Each number is 128 + 24 x the weight over its row's rms, rounded and kept within 0 to 255. Layers, rows and columns count from 0. Numbers have three digits each. The size before them is the row's rms in percent of the matrix's.

# layer 17 attention key, 64x64, rms 0.105, rows 43-63, columns 32-63
072:144123158148123107135145138146139132127119142062164112118162120115095140155140137160092165099134
086:177073159128189136125140109120172114126121117114137149101144134112109142113132131142148201132157
091:142138140058170110148083102105144087107099094100114127179117100131144138073139114117129136117158
113:176122135134148139128138143126141129156099082133129078096126139121128132160160155136164120147099
096:125112086118128141091150120120110161140145184139119139110142161095076139149108130105167165124129
109:114091120098110144133151137178159127129129137146141158143097145153151104124106116106128076173118
120:163152113159124103160130150123132108156120162147145123114105124132113139075100089102182120100146
126:120112133091120133084143069167139112148116092083134161096125132144111146135106124161143167120128
120:141125138141154149099161149116101093100120096093109127113131137152116097142092105147103139151108
116:129101125151108132120108101156143106109142156157157130143097135192101159160090127140096108136133
132:117124195143103087128122146130145145118107145121144139094089179110156134112107157112090140126140
126:114113137064182130126073131119126150130107112131103117105121135112095122114066117109121103160127
116:142119164107153149163137119173105141115125103153142173133092129139100161105128119191117145137092
127:069124142155108149111142134107141163154086125147143109137130118143153136152131147109124094143144
108:140148123135125095159117128154127127143125170125134119102094098166158062143102098127106137132090
117:119093095119162103157122077141135087127136112136159114118140175149163144117107141074162162143129
125:112128112140130115132098190159167155119138087133084149101133140129149144085146164137096164107124
125:141108118125106120141105109143117146126077118124110145204158098160155120132124143153117140139131
126:125114135119150154138140155141170132096169163152096125158119151150122122070131137154163120100133
122:119108104113116144139102129148142152132128112120135103087108109169086075119147132124100127121185
118:123122119103136090137153133100123090111148183105132106140172130123133111126135134110106134103130